{
  "head_dim": 64,
  "activation": "geglu",
  "norm_place": "pre",
  "rope_base": 10000.0,
  "qk_norm": false,
  "bias": "none",
  "parallel_block": false,
  "init_std_o": 0.0,
  "lr": 0.00254,
  "decay_fraction": 0.736,
  "decay_shape": "linear",
  "seq_len": 512,
  "dataset": "wikipedia_en"
}
Each number is 128 + 24 x the weight over the matrix's rms, rounded and kept within 0 to 255. Layers, rows and columns count from 0. Numbers have three digits each.

# layer 12 attention query, 448x576, rms 0.0515, rows 369-400, columns 72-143
139198094187165175160116113097141157181106145092193128127161125092113120110133184145109133148172102097173139122163148067130150190202160120128103176167116114128170159119104123120098127171097128151124159123138145114098
133126097145153130091122121114141135107167117143144065058101113138133114105173155134154043103124136112080066132122114144106130174142094189113129196139146150202102132147157117136154123121104156106129154139090146157137
112104110094107177086145150078106104168125153107159129087114114194162132119088115117104137120114116133158182091192126118110133150132076131110159157130151156141168086122122148107177101132152150155122145099148123122135
117173129159092185098110100121141148114044114202122130157082151138174066107129089123111084161138164116141167175102182116100103230093135116075137166158098118085142098113128100156127122108084122149145081139131134158105
107058091095094152062151126091118147113170131086086039158095143162116174196112095199085082075110095140067155180163158118114137113100119173128162133150147120121109109149149111171052098108093127112153056105113064114120
111128148114120110167109111125132143151114099138084123111108163115142132142113105123121119128120127133153158100108121107147103144078132115141122124114147136143076084155100153125185102120137167106112091158135117099130
122135118134138119175128091117148132133117149138084159180111131140116129111170134106138149143124116106194112119099202185181127124124177144180122076076102101137157115151123144148157118129135146172145132156152120186185
143140137160167137169134097065104088169120122108195099133116144098137148108098093130115113109154066082106156146110149143145154101091123108150161137099139129135120133108134169133124141182139106121170128120124071177137
079056088126123079159086095110103117034105116119108152171109103129091132121097144123146145079147115140146114121179130174082155114129086141109159145050173124142142104165100135128173136125111124105142159198164105086180
146202097091118166076134126132125167107127096162134090148134113117056122157122124136153099134102114150143176157095118127112143120123152116139147137117178129111178148125093151177094095161135120150101178157071068151200
087093093132128095159139137137146109126128045109167139155143100166183128139151125134122114127130201114152148075099125141093156212156135087202125122102088125121121103148120130119167151161147114108153066094140144119119
120113150082116140076149139095088168142132112156167145067105149144123148128159157128112128128178114170146127108114093132123110096187133146116151103160105076134166126124123140112093119128105125159129073142160130183105
119132092167153112108141141148151183144142164123096127142160151092126118148211125125146133126187142122101133113085108107105191094122146116148053144152123114116181117095161110113168158108119155132113172169106113163102
108092083155110149158125119088126134104103184094099096129158121088106207108158121184150115164124164137087087095169102158122103101145136177152144135105155113113098103128144155150135153093136129146103152151020181158125
128117111119064234174172117107117142136033115156160140170113128124133144109098143125121115190119140151121153167199039134122206103126110092149132140150121122120100106095115054108150095134159119104111126125102067145132
140111118158134108124117125150138130125126113114125142143121152112151131138133116123123122153123135133129142143131126131120141106131145137131152137132123132147126124121128134112148132110118126130139144132133140119120
150145141121109121102144126129137151129118121169143122134156128123139136128103141150120130145126109135143115142127123139111137118119121133143124137130125157138119143126129129109131140121119132112131122142149134144089
111110118112123132141123145115109146133118109123171118132119122101085109110128149132126134134110137086148118139120115116132125142106121120116119144114121139144131120129106099155100118135122096152159138087116133128093
094134102149124107116112118139122119119126131147118133116087131128089169141152115134151148111130109139131104175157135114121166121140137121147122122148157130128121140145117144103122135102125132106127120147151133108119
097145086123110117130134138155094114091132124159106162093118158169132130129150092107147117123110084148146123174141118133154131110153161152129109117131136106100139120139132150133104139087133128098133104137134131108144
119110108120166112119125116132141141134080107124125130145119119151101110133115108154148113136137117123117131146121109124122146086123177128129132130115107119156131123121160103147144149159147128135119142121108115100140
126116160168134151103121154147123134146111160107153135200152119122119137114122127140138156128103111125158172062178174139131136148132150147112149133137131130132115121083122086109163119163146162101124153088172138149134
092183106141086102140146135093114110108127132150097129089113148175111142119111128116140122130078077153134109163111113149128169132154121134110110112156121134120138154154133149114117152115102101110127118159146143131143
138109105142094130154148135105157101149125160114107151099131126142108147106163146151151124142126100156166151074123136121153132120113139130076149092145123091169114119142104148089121135120110126146137113149129141129087
108157129170106138132175100098114185168134123194119156099101155189132148123142145117131123141071103138116139171145148108081074109132136098099133134123132136161138160108114138148167101081079125118123119137168149121144
171141068141078099114115150144119086129133130124098153110141157158141165113176151124114112128136115189144097135133093094139173108160117114165140123092148161113098128164128157145160122121117140125131148172120145126142
129128128048105119092169137052105128152151188132154116098090141140151143111142104099146107109118131151163183095121107129145125108127146119193168143148145059143144120115120127185153148158111125089078132167184117151134
074170155112154133124153157130101161124146193143108224111136119124113113133125182144107125119102121139131093124118169178128165223146102183115170102133168141113130087173095105139138026138184164190114117093163140124101
164118130099168175114119139122100114083142137116130115141119103163166167153140130168091112125098120121119167148123097142168058141116161176116124174140140188075127187130158116100070130125067050153136134108110151155159
110152135122127077178167121136109161153170115102113118131116118115149138148116098142118140164066154111160149091155116126129128096140150172180137126086139138128150167145142168123070112106138106105103184093140074071143
169085125181154104081139116113115156097130143128124110185090090124120173123159127138179110106150125114158118138105159151136085137083161143184142104118144137159090122097146149148132119160130116114157147127096115143115
128112111132107102122121128141119157139138142123139129142145117110164137109130129124112129137110153130131134141131110123128139149154141132099131131130128141138141146112127147131121121128152106118104117141140125124124
# layer 12 attention key, 448x576, rms 0.0522, rows 369-400, columns 72-143
127147120155165113138125108114207113098130145050201154067106126097142150096126151134176150107141126083145142108172142081101129090164092164149090150088151103124155157108086119112116137093120115142105155142132157105106
168109121161145175099118132150147127133145148144118129112125118083107159095159134108128098065098158140118091092176177069093149202122104116121115163139132141166111130148136136135145200151104137090168167092115162115087
124178178143147135118202151068128152099114127116151104112155144152155109124081123125126134145092131093082122106152129124110133106151128117067127133145116151098070092089118176155161092101127120187111108145122113118121
109146099149117132109051132164116169190153048159123176131129144158109093110120116142144136157132080078120163137150119144134126243135130132131149140120098152142145083116129110132169123149086165134163112159149147120048
172089083103152127128176131083113153105152153127105082135086136134129161102171112165146068151139147107110157131179107129089131131112123127142116153172098121148154127124106174158149099138171120134141101126113087155156
129140174153117124180127124141114108172059150127107087156118097125140124183086111115077132132135084098186176130115096093121137171109149125184142159136116113128083107163080099082105112136065121089110156162123107153137
124142141135123136112104094150106138138147094123168141169092151185107104139164169131111097158089157126136169078128171137137117144085176146177078104143131106159182099144167129131089135143134172157119128131121095104134
168151148170148102135177132079093100157101157127158140114129140123136164125138108110129064098153136153114150111100100129148188131120114180158096117089129115132105134109166084122101130121150127151124071119192100180150
131012147140123116107078070086098101066122116131137134076087138078161148127119113154123184073120100152157115109143102145116137082110127116138092149135182149137118108162098113153211161134103142089117131176210161115116
157151130106094157080166153160136112068118101150130109219175086036111126157122089127135123109120131105134167193158102121110090118142084140097189157162150122121133193142145111105106116138108131119093124078113123177159
134194131160184130124061132123153128177173079076146137101157114159133101132139163118110089090113163125144099102109070096150125198117088114087111083129139117122075166159101099122120122174093144150148105124097202114116
139125135103168149166148175061108156090136098180116142074136109137117140071156163129137128122120089116111142138140112142142122099185167180156141125100151129152103127151096135131107132082140149109151061144142086159118
126166110155125052144183126123155189126146156162108107126111104068148129111098134142202119066156138131073132147108085123179218100141133107126153163107206159115162093134122119119108137111126138096120140145088114164126
134089068161130164113199056091061139084135145139139155151133136136151177116166129057134090074103151117084178137165112131164048104144131123072094101146122099152128102148119073141140114087109143149138113106126125138138
130154138119117151159157138113076119144201090074140187142146140172139114130100139156147074105136152124139168112139062146152182147105068093142132174143094104143112133109134115123217103111154159169140157093148116166144
138132132121114122109130114134152123129120139123131121112165121114124121111098128131148114128089125102129120115150122132116112123109145147118129140114118112127140136118119105107100120159128134122116113121117121130139
135141120149138136136100158131123126121137137133116136158137141142117136134167119098113094124134133149153109104099124123154130127112140117117139119137135114135126158120145129134141146107151131108127123128148135165129
128155123144095113113140122109137148136133099146156090144118144105117129145120151160130122134149137129151138127145132118138135119116104134115122135154122123143121144122137109141138141134109138124125143123125126122117
115108116131139110139121149147134117130119125128114147142116102128159126139117129123114148106145112126117146128115113130136106142119154138129134134111131126131139126137121116123127117099151105140143125105159132137141
129144137145137136125132143139097108162140128128107122150136083144132159150135137093123150096142136131121134134113117123143148144140129097166148125139141123135130134125133128082142116127123146110116112122134117161122
121102105124117143136127135130166129120116142143140169147129137118131130108167127139144127143145145134116111123139102140137123123116130151119115118116133153129144123149143129112130133139122134108094124169124117132118
116133093136119141131125129108132107133124131121126127131081074116121124125126107133160145128116145112141125110098122114145149090111146158133131125158136134107120089085141117154091160140131110141140143111131100134137
166124120118155172121153129168161151136133111150135152122126149111099129106121140134150125152129146157119114141135120138143105150095122115126140122102114114150117135123126120136132146133153117160123087143143121112120
099120103111158132122083125113116112121139077103133120133130117142163079104123123114125118123099160131115106156156096101124191109111076129139124143135129150110118109159163137143113206159139129127145130098153112107135
180129179131127135165153090123102124057138121123134138117174138120097135131140117083139141156125090083128131152136123108108096139100183113138137095091125144108094105159119091163130118134175110097135103140149101125148
121166101114134126119166122130162113132130160105078142168095122090155178187079104107097138060141139145136149068120110118127140190086129133131150127194142139161126116125124099141113121133110117138116097150129133110168
211134136131177139043111117051124147199131138116132112076096146128155115112125123163143083137108081161106130166174065116091130078146133082157134102156160169122130124080158158135076159120164127148101130150108071149102
156146170109162144117125136109157131076120108110163169104125107097102086118096123110153124128127141141103102088147153170173136137115112182138173170098191075061182127120156140161122100119112092130114141138188136111085
099117056126133141133107107150153161085115151096165154138159164113102108164148142053127098116141108153126128117106138081108096125165149138104129172119106100038162147135111125092122139156073157149102104147095111085180
135146069109134124145092133093101136093127166077155117105116162147147101144124141116104088067119138073159191116112129100154150141074207081133116140143173133120186152158129159125134115152129121114118114165145104169175
143074121183151141127150092177066143139122100141166098140127138117133138132157138163121141147184126143119135123131144131144086141121133159181100116153151118182105111126147119202095086171105171146173113121122076145092
130133128150120138153141138133123109121112126160112112127095151138127138125130151151122106137131122122132144104144134136133138105119121125118107108109139153122129136145141137098129128128149165128144125128121145138114
# layer 12 attention value, 448x576, rms 0.0759, rows 320-383, columns 72-143
130107140179142123141127113135111155146110137142176160142067174101137134124155109140128114102138073097091157114127144130112121130126146106115147125131098149113130071137144121145139145110107118113107097135160139109083
129140131118153149112132178092140139104139095116134113149125115096139125161095128142128126145127120153178157134135131131108139100149135142133157114149143129112077184170137179132138139113118178115168129121162122121084
131079143115110154172129132151138143112146105161150178137118152050156156099126158123107081090124135120118127157132093120108129109140116143089155107139143140147087148131146093111148178132123147104116125130097095088151
123085119123141069130127104132127107134093125087077127128089114092181141120153158122170114120115150086135132129170131105147145143139159146152152132158134146117137135115143161142162149135146095138088140068123142138091
112111092068146138147113145131122098121147100122133132126151111141165150138147181136123158098146076160117124144154142176169179128116103129106118124133150139125159075168127166117149103166095174117085108073131122131124
114112149132081101132123116091136112110125159130110148134138160085156133121129146136125150149164131101130171117116123124133095124106099112140093160145133140124147124150188117108112107098109092100112122101133136122141
133128146153117156139125095089128136148150114129117140135133127125157110137082099120118094132168132135143144129126163146087130171103113111153112110166100148123113112149098112137131136112082132037143188099117106126183
157171112089132121120102150135135159126103118067108094123138145120115176118165136140115086144172141119143080131112146098126131157117158125114105127131125109101093142119144097149146129126115070148130107121114113117136
140103136090144108187142102123140139094135077155138138089124122112114103172120111107156109091117152112161137122102083132106107130105145130122107134064114140139168178130140125168119135104128116156151148097140116170078
115136166128180137110124128128116208134153159111102161142127144137138130169129162147128129152163120128111133136110163097110179139146126138125135117114139171135143130125163134090140141095080161160103124118101114103113
146118143148114141136135146138125079111133110142186160111070132115160105081085113088109143111195095118173143133120120190099133092164120142141112137119105103137104136129119098161105124160122131174126121127190087131147
142140098167113200148109117118132168119099127113128123140120108098099145187187125108131106113132107163082151211111101137053181149116124127159089092075154101134141124166123176085084170116125097128123160144096135102141
125153130115136134127134107127119206151099149130105149189192182098069115151110143148112117086138118126105082165164131101139107104156095139150127138140146137135108143140075130151120094160117178144074107159133127093077
158101111123104147144134133156135121103154140124128056100112132135129132139149096111122099116201099151100102125127114128151159147130124135116156091151092135135104124090122092117100112117147104118112131086134078108131
149109110136107093164132131119139120157135139065107121131148100119122129106100157136108137096123097098158137135131126119103161122141128116113170114103137118139150124139155150128108167123095107138124101145160131145081
145163116105135115141145126120110164110096150141110133112144061112131090154152127133115165139118168126144122127147136182134170135105151116133140120157109115117093143139096148128093103143131116114128135132103152131155
137083137136133168111124157127149162117133078116118135075118154128171145130088144141119143118163090161153158140134134106138150142123161130113141129103115140124157131125160101135173142124143099142111157137137179156158
107074140103114129142130121119135133102101120109143078155140156166090116130133071163125114115134083195091108103097153137139153094185125111194153075109103123119109102143106121132082143142125089092168128119140084142092
126174151119125200133140162121129082148133108057119142154072147157095118122127129109116132098114124170139161152134130053155137120111135139133143092094116113139153136167085097123096143122127166132082160140136174142133
128093107099114164069131160090140136145127055075118119107165110120173139123147118131149127141135128128160158153122142125156123145078124141155119117104145094131109088132116223137137100135093141118095110134128132085122
143170133137128163123088125182126152192131137190132133126083154139135161135118145151117117115115081045150128159106127075168106128149129118128177116102122083101137127145122138125119120088162145106144152130148111104105
129117130125114132119112098101132147107104128132117101093143125135130118076136132102154123119132190110141183076123113085073134170125117121110129126078124133153122140124180144122144135158129141169110100156116100108126
121164127109182147110129116143116145134089164115117130124107094115114143122146073129135134152103081167153088136119165137084133134117135106123084131101144154134106136146075117152138094169114108128114155166148086157134
175155092129126134117137118150139112136107115108158158178116098130130110161131149140123091127145085123140150115114133105103160116145120125136165072078166145111166107090123106101131107146100086073127150129167158134121
152103123123145124124106102144128117121112120109144127122167132130133139092134119112102086114126131125125144097135092116089111134088122125131167128168141121114142148133089157105111096170114058147084171113148134129091
145133112143132144123123126118090104123156103116108115115090132138121174139130112130141138147131130124177102134115100134127134121108130104162131118122131119122085137141129164101130049126145100102141095091139121098086
108119124067099126139119131146121136132142102117153155141114094145135095139121107131154114145162100137142104104133140149158195143113113133142138145174106120126163114122147170125128123121145145121148127129116144143147
128169093103120125165129127126137129101122120117102184125137109141145080099096119131151117101143122118114137138138147116133133140143122109140124129125174113120151109080172107127184131127124144158158146146102136102143
137148140114130172124121149152101093126147117165122160143112134091136136139125148115108154123115143104083142094134085073164169165126151137148129127136098136120079122110083129166132116117099136126182095121110144134127
142079098149125154187128081128141135134120095109146107092149161113124128128157137141160091131156126075171168164150113153198120167144102120083096129145206163102158131136111160099125169125120142127138108129168114134112
139142104118102104180122118088153129159171171110126147105123131152165166086143103148121139123151127086158144138154141087116148150116132123115146059125152168154108146108127187133150145121147139117120124130135124132178
163154112087160144118118117181127169123145084176148145079102084119154145121156122119126170129099079095139128146129130117139151123094128136170089106140113097127122122139086150096100152109151070127129117119133132118105
149152120144132161095130056121105133124123089103126151105122135140109115130104141132106110120178169105177167088124097098069096114172132096163151151154162082130134135133101089117107127150162161153085134137159114122095
140105124126096130132127125135163164102150125140077124133099129136152126122139124165139132111061194120157131121108119139126153124130176132138106140098128127131125110128185146154141133117086128179111103069136138115071
124151096133132105123132146149128117104135140146106144133112126096094075128174136156111102127110136112159138152111097124163127115092152125146140101104126180152138122094164126138111114126167128105112150079081144140116
145135140136128143108157100137129139131100162162131118143157102171142119118110146150120136150131136096093124107111147145144141142086152137143168124121114088141111109128131131130176126074133122116048135149136108082143
084102124112089171099138103174131139138115127061172146115132118122155109095121095126130091139107164109103116147132139122152185144103114146135109120138123144123114109114131149124110163120112147132074155097124139102133
121120142115122052105137140122132066117184158132138214141125099121114087126137109173136095110121120109144125127106100106108131162130120146144175133140171106131172120114127153143122097153086126137072104150162141187197
100119146138088111147128173109103090117105106124109155126088066101102102138133123109111152094097163108137163095170112084139123106160126131115114113136146152125102138115115158154132159120072095179122130142101152111132
125150138145108139133115136140145143134113147150126098113106136100141102075132110116126121128112108141151119111127155132143165119122150119142168107125108122131114069096132107122152153103145162101138076058149100118115
105111125137156155154117153156126109128119110149147139161097128130137146153126152130109128145177153129111121141182136121162107091156141145115110129124115120136135155170132119169170166151113078124135209152129145152102
185098125179075127146146119145141164119165121142124120111114163142107184124112111114141127127131124132129125122125144147180119098136154104140121128175108116103118104147132154125146101172111144121134140111124172120147
137092162082128165097137126094139154155136130190166133104174153099094128081135139106128113156106122143173123149115112105162132142131098110138108083129119166139136191092114112139131147126168158139104113089166147112140
117154138105150141122151103123132144134090120152114146131137120149159162146141139098113160117169126123096156099142124133107099115175162152113110137120143102118137144104144133092113116159140222106151109151131187121174
147131163138120159135124142109157128153132098096071136136152125122064165148162131130134138105164133148141166113105108146120129093152142120148124114099141058101135135152109104108125149161113110182188100154137127125147
121110124150105108178131146109119127115071143153165136128129158146113135157134152130145125169154147147121148137128144092183115154129119114132133090107107149128125134122084054114142114104158129094133070107122133112142
150158107121154130079137115127080145152120154105145139129112125141125117155109102151141134149091105159129148161106110134135070127104140133086177180150130152166136109156111100116126174129111115091132132124127130150143
150158097151127128127174123111133112136130122088125123102092116138106152159148150117108130128117158119161150124132135140155186142153126132144119053137129113118106116112153074117152143142104085100150091134093136142114
127110128088144171123118098141129119100122158139130126123123160111145162117144124132168164128115133135118144142101155100121106127151125148136119129136097152135112119127125120101168115133121155163168106135087136164068
129219150129112177151107132142127143112130149104152126085153110148130134043088201138090145160106122124170099181132173154141144163133128099114124139128120090128072126103079105131150147137084097154143090095115120161128
136136164095150135144133144083144065128116158129162110165126134104129141159192143102146149154159163137174096128134136129126115143118103135191141161112132111118114107148205115113143117103114143108111105063113134126113
140131118080110102042127122114127103087170156125142127157137129162158128130141150129163159099159077161126099106155130165136106131124140140144129117157104124139153109118161097107131156110117157160148125126173151089104
155149121145142167114138149096114147108121070157128163165111140125068190132122128123135133122151110160119129090143166047129164139114151109145132144179155174102143138116147166124141157106163090117119136122119130156106
144164142079132105118118162125119133121129111121125074123075154130148085175165151058150134116113092133178157138143117134099126088124139099146068196149139111129111143117174117106103116102133151116128149150110129136159
113143131096101126141143105159131114136165097119109191132127147146146072143143140081134142157120105092117125114146163138156117159091121092143141107159143132138130130107109130128142161186104113102081121116155129143126
116116124156112150141152145139129144090178119115100087100138091146083126106094084108139106131116074114149096135156136102081125123091132095170097130120120117134143150125115101122132130087118144145103124155118098145116
124094093139095087146119104131118120143121146154166124089165134168091075126118130112110098154182079139110147124143136099145118165112124154152155146112157115119180160137130112092115115137171146177140137164159137107163
127178122115110132138150124120108097120157093165106110091170158123110121144123125142140146099120118149142196109106111121114179135169110113101174122085126140116136176181170170091110171116178102133147122112156133122137
123146164096100159133134110133111154109104128128138173154137124089132159108134147112134151161162139141136136089104094126146151140160145132137130125181121135166124133152132129070119115148128144150123155152118137123148
121122136102101158168125151150135113116187106119069076142130077140157156063122113121150098129141155155162116073112065109151124120130121144109091082166128125150174132109111115086140113124158064159110159123129129124112
116143110150145169116142095098122099141159120110107118141109135098174067136152124152139132099130128113129107143136111132128174109154130142160118133138136167121079173148138129144124159162166095120143106172144137125130
125132119088128112155165154119108124135182108083091138145127116095100104130109108138123102132153125155138136083136153087184080176130111097118121137123096146125070110115149121092143140103139138107133119084123150139141
119109119160115117135131151158146135150112124126071130143193132094139121094139113106110119125116128195110108137130118166155118116143124155096076103150127139134173128107192162132109122105127140141134131163098149157124
135091138084131097124140110099142201145131132114131093143165142110154068146164096073118115100146089093216151127106160094179132131132151131084088108146137146113148171144101120117098114099118148125140169148149109158142
# layer 12 attention output (transposed), 448x576, rms 0.0926, rows 320-383, columns 72-143
135146125151158149149140158083066143151136093134184132127116162110122123135169122154109102112155145094128134122084160129100136126101136102098140131114127146126182089129120131187121119092122062071115139144172126105138
158104147125155175081108133194146124130139082175108154087097103164163092143146118146132138194138140122161113156120124111118095116145100089132153104115122132164085140158135181134127132144144154106145134109101160136109
148111147145116113116138140137199130184073101125136118139156153050131131087104094110144078120158140195131156060131099165163110094144151173125106121172135090131074113123135117126135151102133137146158128085133114125139
192126112161165165131133131172092136136080154155097142138098154124150136138115140104174156142104172093138135135164092054176126108101188169141154144123154116121132130121125160092113127160160085136109149130110085133120
111107132111156131129191125116117106098160133113110155129131133136156123115145155112141176115103078104140129144127194139123156136122095085152111120135167109163131121131133155157176123185108143122083139100143119135095
132116158131121103092143086132176124062177198148105122167132147120166128130150189129123102149121084123130116115093134115108111151116109106115117136136104149114092099143193120122137111088150135128121121185117115132158
101157114154123132141137156145170127125140131107134094131130123108131092124108110116132148112155101119126124105147098194053130098121130158142123155161141166124136122132132138154134133116089109135138164173106127178157
165149105107136140161156158145127134117070146096105107152123128105113196107104139160171142163137144158169119162106181120124133147158166158124136130134101119118082117120135087129144099134108127112114168155108123098120
114114072127120130147138074142099108131107118132141158117137122112151079154121150147118114115119140128131134132132062098117141151154149137105130120135136126148136176150125134145105134123118145137161103137107149137100
126089146133122132118127114140079178126127178128129149166122148130121162112152119169164095148130137140192138126107168118119169100165091137117204160090146142168137128123175137112125152097123167128128122140119133128141
126120108192083132094111149137118114119147135109176153086100111106123104136133140114109153103177129133148124129095153140147147126145093116135125113168124114120150124134143177100119093123130137154132127100164138089136
142065115129133124134033093187117148081126134131143121074147170092147122126171140070170138130159132150133134124097133148087147135154151116161143137098119097173135153114139156128126128068181155142092144160139198108127
106119124151121206157132164092128158157089074125110078128100203157137115119111117158127134118127142124131076134143171086128145095118089124136131121165100142107160118163120056161116119153142123156099107147157141099089
129107108130137150180189101196145150119143157123134093105135138164132137147153122176117127157134123123073147095074107075112143148139162107111097067124111134132109110159153138104125141074175093124099130114123167131139
131136068158167114150122176145088099111106090103119167160186077160155152152171143130122142148120099105162113083128166147120141114135141157126168097129122144197141106101118109126117142104141132203154122159136149128083
171085080123121128156125125143128131136104179133061117112135139134122139150149160156105180138133169137124120117119152127123180093080162122152096120158116092106141164163096124106074150130066131124112116163128116137158
136145148130165122145134142123098135117128135100151135135164139129143125140132145055078104115143106125109143150140093126162153157078121126129177115100134100097112112093156118117147132110120090095129160093119141142211
117123138100124152145076090145121166155118145111165091071124132154131135129118079159132127108113119126140169119101141121177142125159134097164172094108074140107154138079108137126130148140127115104166131095173054161102
148129172149110173132127172073112131103129132102119077088104151092078064089160124115120090113100138138140184091120124147142142123091109114163097132105100122168105163194112092151147109111143140108163144131096176130130
181105145052127144103149126097128155157110126114085133109164144091102153138173123106136117150113147119165125120109123145138113094102129129132153092150141118134094094113095157133165108109091159122123114113135164137083
188140123108121139115141114133082189148103130190148129129065178103141137116133140167131083121121076111138132174128124098148099126105134114118161081117133126141097081136140101116117142094091122106166130137106137103104
122182108079106154109106114129125085098066135153132147099118099104103109075106135118167113144122198107123159146149113115109191137127127134103128139116121130161134114086189149095141149156164136115126128180131161122092
131143121125142103136148124085154118112114170136137114137115095063141100165115099133154158143118115153121109131135140125113109123102127115129120114125128165125089157163148092147143110146143129133133124134126120131145
146133077131141101130130097146134142117156124124148118139101122134086144170093103152107140152114150131110115122083123141109125132123075153116161108159146174152105129142137110127144120127143074107091145148187132129140
129162124167125123084150099109113143092155114145149160150128106147162167119136123145097087123119142133166124085151106125105135138107150063108174100152101122108133131166086126105134119136157093140059123098108119098118
129118109131139160128160120151137160145130153125115140150072118134103142188086144145153101121139142104173130166139129140156180148089095099143141115107154111112143103079123134112106131159114094127139120139129094162075
135134142135149092130119141109108113194155150120162116170084122114156120116149129120152124123148114126145105117129122132122179144130157153137123114130151092132136099140141125138125115149155149114130112133119142160170
145148073081127112117131148155138137119132141135129146120079147116140090119106117177127123119099134141130108150167133117138116124124115144136121134105109104154151093078106107106131110146131173093121144127119138105121
160121131159085157111119163163073120135112103126102126200098138107142077126100092090138120128113128118173156111148099096124170147160109105134118085107112132082133128126128162136142139100134138138145139130154126068131
129068128123061127159147100145175167113114136107124111103157105115136130128173163091161078097173125096098125130120115141148127141124137120116081151118155114113090118131100158135138140133109133139093097094136118140094
168114105123122137167104154116183085155130167068144148093143127103114170101128121119155126188141111137148138144148129155155127147099149117159137096099174131127129080099144168134099089160158137117100116147122155135124
147120138153158177129106138132122176145142101127128143132091086113115168149125123146105219109115131155107151169138120097109159096093099113125115081144131106115132128125142084111112109096113121103145127098125131142126
123119125107105155114101113106097128118121121122079101079138147086143138136148164142171130125118149139154139094137125049125163087148173111150098111107153117158178121091102080133137114140153125150100124122131106132066
116134155186126113161165086155122151139109148082112177155080122132145107115146166147130137118109193157145164113085094173115157096148181119135123139125125117177128152186175136146131181129104124121111125046138156107063
129084088165066107130111119129117139125156101139152149147089147121088102083162127148119127125108140109141085175147112119146141126131139184077137128127054133179136074104135135187082159130161138067119159121085143129102
121123141127144111161104132166121181148107134147107115159141089149113125133095147138128136144129136095118103153105129133142116111075133143164160125134098099160180127161156113153142121096121142161097093113141132147143
077133135121092136179107125185091157146164115111159136099118129134114122104128137168120061113105160117111125131107177142129159103082146159145071125120145149127156124138172138106146134160116101162068104102124133169160
091119129129123102102148146122112080108096130153049153125114102099131142120135138155118129123128115143126100146174073105093101186142097134167176161117158122108178132141119155163144120120120151187136080169116133104137
156155148120114106138113133095105103149110127119088109154130083089168114130142116155106092112128147147109135115137110103094118077136161147099119123120127110112127114132114177156148136126153098122107107165139133134157
119125140141118125144112139091139120147099135153104092150091089181105093080133122121115142177144086147227159099131116164136095146112138114133149097120128119105150091123132128140147153180106110113093142143097127158116
135133128121114172086130135143091089111151123148172090151107178118106131184120136130126120101198128106162148153141126135129164139149150142099129112113119140115120155171145126140193119139156107118115117108131168144118
140164124113108136137120103169102150122106115096125145118124164156108172161126105065084138139098116112137118111120152118130115139134142154124172118186143129131177101149125148127163102146136126135144127114144103108193
123106127097121175113113127099105123123093161120150134100151167077149091116096180114137090133144131123105124157142088105145151129138120143150115086134146127150135142077123106150114161191142135113120131168141118114181
132114147095121106083118114141150153083111155141150144143125082185111119153112108095099174147144141120112146088137168175139114118148173143124114140164132154142170142085157129114113110149122167117123139137142115080141
151117203071163100151124092122156119149108118133119085098098094152121138127161138132111131092155141169080115158101156141099097102109149156120096111117117068046156131140105114112122158144113129153175114164120105102123
162105150163144163127119118149160092104114117125200125163142143127083134137137141166123146154137097130084124100160128111166144131103080108138123138108119131100101122139110080127146158132114103154114105112069128120151
118127115116129118102129147140119125204157086121108081157120106154124116194119127166106135119127140148133132136125086096139119131121124096139159142090148157198156114121102128139177142142066162138099115067137120140101
136139122151119127173173120087113069162128101071147080126117153094126126136117129158099088143151146171104102116176118151118166141115171118135122094128175116130119131187136126092142152169123137142150100129109108105129
122108159134130176148101133123117104132151131091130121142097131125126168146166104157184106094142116108128139112099118149166138142140100131115173129101120132086152143090130141115121127109106113193134122129105159130109
126160166128117182110146171178121102098185096124145120077109137124130156085143150159137161142159170101176128170107163154105109083117123132134088047084122074064099127152121090103118130117118129183191118148109103159115
146165092097124186159139136145133102124167126119179119168096106110150107128174135118140147161112115116123087118110094104092112132124104153148118109112125123138089141118164164092118121146135156122132104095093115128108
110123132094081147115133112108091156111165152126133154177070178153150135163152182095149168120116144163138127137128147168094114141155122132151132141147089118113150126095167084151129138127146132134108145127117116136140
136101118151149169115152139122125177134139107163120145209129158148112115093145122115124119098124131115121166158175117096068198175102172158163116166128117106125139181129115152102213142143170129117104145155142149109164
115113144059137135163143128134091110140161153168105095152124109131093134200157125088114101120107096122136146150136151136122124111088159060131096142098140106147131117118112116100123144099130132049122120145132172126130
129130138111094133165153132113132138166146127150067157133122140134147163157129165169135093134159083169133155116099148116128117166090109084123150115146129135161107081109132146109145105161127126098106137126135148131141
119105140142110130141148122138120111134168141144160161103096116130127115096132083071107099116110105081157102132131135136103106126134115107167113047117121109147165146127074123088115128069136161126136107121079171189090
150091105124098106179181089151129106135136138112148094126144140122130086115105128157129148117164157116133129105172166138091139141105137152118122107104131124111132164136079071087128076134118143134126100158104112110116
148147079110097094143099128151131144128152148130138124132173164105159164135092130099088119091111098160106145147118117081123121163147107163118105157082100120126135119121117157127120138124168119156101153113109119124097
135164168133179163127156146136070133121139126155143115161124088139134109120146114087157120153130124130127150100121155120114154169150152153115141143138092143130125107130108107152110146144162174144107118172137131109144
154093110129126111134133124108181119126161109108052095167116091185171135072146090077106126098093154167127095108140143139175127116087179148147102088121131100174115106113067118118124089135145116133131136114110159130136
172139108108136171124050101073098081167147153159105125121101142132091132173134141152173124074090165103101103143153132140119116092139099120167140115132125161110107146149135129148149128125166150123107151162154137104141
120114070077120127140138143127115099123118155158134116120161139110108115092143146138118116170154134132137088111126140114161069100100144143128094110142119161050140153119115149145120142184183117149070144115091166121144
151139138141132131120075154083191131141145122144116164179194115144141101121138135102155124095106125116162129147124135128173156155100098150124115115193137160133125150090166140151096112095138122124092122132107112123115
105074093102121159135095108135088165133101140118125168131136099109145148131160127109122156071158129089171145145128152109166164152124109132094151168141141146090141111163115093115097106100103112122143171095151160124139